Each number is 128 + 32 x the weight over its row's rms, rounded and kept within 0 to 255. Layers, rows and columns count from 0. Numbers have three digits each. The size before them is the row's rms in percent of the matrix's.

# k: layer 3 attention key, 320x320, rms 0.15, rows 50-58, columns 160-319
# q: layer 3 attention query, 320x320, rms 0.154, rows 51-58, columns 160-319
k50 115:083155091114177176151104137053115130113136133113128100094144169193169101124142097161147162085105140099113099148144110111134143158171180161037146146079176137103126095127149111152088127141108124170156181108112153112113129157151100106148149176119096167107123133148131098136169104126179107178142176115106069146140121109166163095095118116101092109113078139186189117083121100171081121140162150099107108146122071109165150159144096143243121156143065098134164066148094104120129174118157113
q51 111:091190105104129190156179136076094117130108143094144119121155148163116110099172128097068167163147210113101112057150137121135138099081135135161221147132133147125159063110116119116072135156151109088131091152086112180097173120185152152117090111169084097121137118103113188133102082128134104088113155169102131131090121134197052125169106138098157160165159164141113081065119103103082150140088131122063162137156129115155156131106117176133165211161140103101052158105138140212165084180072132
k51 115:106138169183087094100113101092148214125182136154099159164165157139128086132161112123126139130083073145131126089143072183173105165088111142115120145118222062071129117136140061120155115088083175121071113161157179114145135137144092108084162138144141113117117111141118171130115077125138129080106139119120112204130088113144119137139116092131068085131098157128181124194112108123101119134112127140127157145097141123134152147150086126072127093130124138097120130118112188106101169133112106
q52 115:094119108116136121126176161150147093170159127154098146156177115123124087146118159112074199112097176208104084084069122131103061186098139117123077126106154134124130105149142134206145149124145140139130064106136150117113183104125144194125139118083155140153116129122120100109125114117120143134127135169161140105074138124130162135141098153120150134104164156162194126122158104127162190051154070173165130113164104113127148177122183141101131090168194142095083123110155087160106132157123081
k52 112:149156011109133126154093152147114114124126123141133117089141124132111098126147175160100130137151173122125121108129110118109139147135000087122181111133154182078076127161094043102111132161144133137113146102180144121130118104101139043120152149153105124169170166098134106158203123094098123116124156100091083128142130136084184108140181100146079068081136134147102145102188206074183094103060150153121121197097116121142129116156128148101112130050155116070165165109199097137167163110111128
q53 116:166136141136198142140100124141116149115118097120092092117095101080146207140138173132120111156138123182091144161176123132108089123190103105126089147124128082162101117131117182134124121150087130084148107129118097157128123111098084130151114081053128116138106113055120125159144148067112207153162096136156167062154171141145223136112095132167134110104111170126140117162105087120091120152165147169115174134140027136177181121107127166167052170110087101120166129135151118188213126081133121
k53 113:165049080105124149118092123120128129115117111093107174078082209120148156152125095161099135151139139135159116155118110171149171104133072136121126171129096136079164174181166154096090136107181180082150122149151145138057110157129109147137132149126087094177202137182107149165111142131117101126167148198102091203113118158155157121147104107088164113100156118049135138162061112144110170120139099167117144134126128119110112127158125142170147108191105142152069133142112113175112119126077099
q54 113:122107154119120104055153157086141108142142100135113136090130157193113094110161139140043147135188083102154106100176098088122116103102094110096105163178151148082178172134169083145126123135149115123071147108122151148090159102115177106102143060120114124130116153096164159057103091147136103153137185110130170141137093136099155152087103066159185079123130128135126149144152149132163077144153184155097143114148159095123106125105126119138086119178069125134166085168104141115091167138154189
k54 115:156131197171119112185102128095078132162092130152175106105161127089133126160096152105124124106146159099164198128085111126133096077140110171190116109072113131174074116099105188120116137127159125113142122110145146164109054130131082156127164200185124104108108128162130047166104097083101134096154094128078142170084142084140125135109080106102083107080114101118147160121096114151105136108067089101117126125149140169107125144102084140134107159116126118138111117109133111184116125034165137
q55 116:146127130057140046119115109103151109102126159025137150142142118188127167112145125164113139145088128133135099166080176082109134068133074123177131092163167086119113097153120115089123085145163132122147167167160113171123140075144164141192178123166112152119154150100120159111088136110072095061145189166150145124119124120132065092078113167097117146170153113178119150149130121136107129171160094140119124114113125128122148120113104101102188082102110118134138130129134144136214134158092069
k55 112:124093176179149129103132135141171128145109137166128141129131128128124153069192108156140103151175134105104096114096099183183140137075171181126094147121162101139145119175176164151120077128093168105130143112150133134121126151151153097125101155169136095137195133127156116105136059144184115119148076131184131095153146130163133167116168154135160123081117148106167133086180107071141172109103135124159124122055138084066137080124080181137159141105100113109148126139093103103143123093132213
q56 114:180096147171106147179109142122126129124138104195102150182162145128111153052112091116172084101157090121153186103117064114143090122093106099128092137113123113168099068154129186150098119100161113067151155108162129173153170102143073145152143085114164119170100127141201088124120118171072100121178118121107122085108097126173157100103162132139149128152104170102124107136093131108132182124096162116130141132070098090118123095144157151155131121177136105134141150110118114115113208126158158
k56 118:107118135150164144119140093089155079149156171125126161201127156122179076103080122193154094125114115160111013099129120141158162130083121099076157155101105154126088175123089126120138111146096151127109112096192096120089145094098104142110073131150154167122133162114183173151095155121184152128131141117157087175139145042144123155085067115122153157140159142108167120090148111078133113145132170123139146080112148124048137147133107089150099147072156100147117110134144215129105117136168137
q57 118:090176145198147120108165143107127131102073127144123164152188114162134109140135075139134055129204090140090132181127064132121132109148139121157181159086112210126090134103082092110122158150122156142145108110099121122086202109098166137128091130129157146137122117122124075130062114171124111100114115143172074094152192103105233145114152124195156145146137067142123086113114129139109132109130120102079119153085094169161132146183102165116136113107104165134179088156117115161162121112160102
k57 121:157137160106194134163187102145149084148113141121159093135161145097177108069138143101142102159188171119092167128195131138133174088178155142119127110134051088106116117106160124143150104096081173170167107123138157115139090153080135077124152085116097085154131117168104130103100160132149119183128160142156070194100088144132131098197098143086107105142134146173148106058218113095166130146155168073122138150117111084091117105091117096130134109146104149120111127120131052118131142201133131
q58 116:193128180150078205160095116125119151121154168128112176126109175100187178086070100149140042129107152129148067083137099143126099059092099115099070098093103149113110110133134120106183137155138144121120126163128135197104110100105131161116163103110142148154105115207164153145112105079067116087121081115090098122121142107074144146178114108152149152156196160110145113160111168092183133154154130090111125092141118089099085092140141173132144179109169169078118091119153137233137113118149162
k58 115:083108119172141092105105111120089090133142080164092180161069132136152112181124118161137200187141131123146138187116133144181097176179156131120123121172140167140164088161097063116091178148109111094140118155160091175155100180107146116117132165129126096145153114135147113198107152144148127177181117064141112136151149144118081124143128119103129084118124062161091111106116092205158144160168157114136078205159114109096070135129119163127180075143069158134134102106117149121100135135098099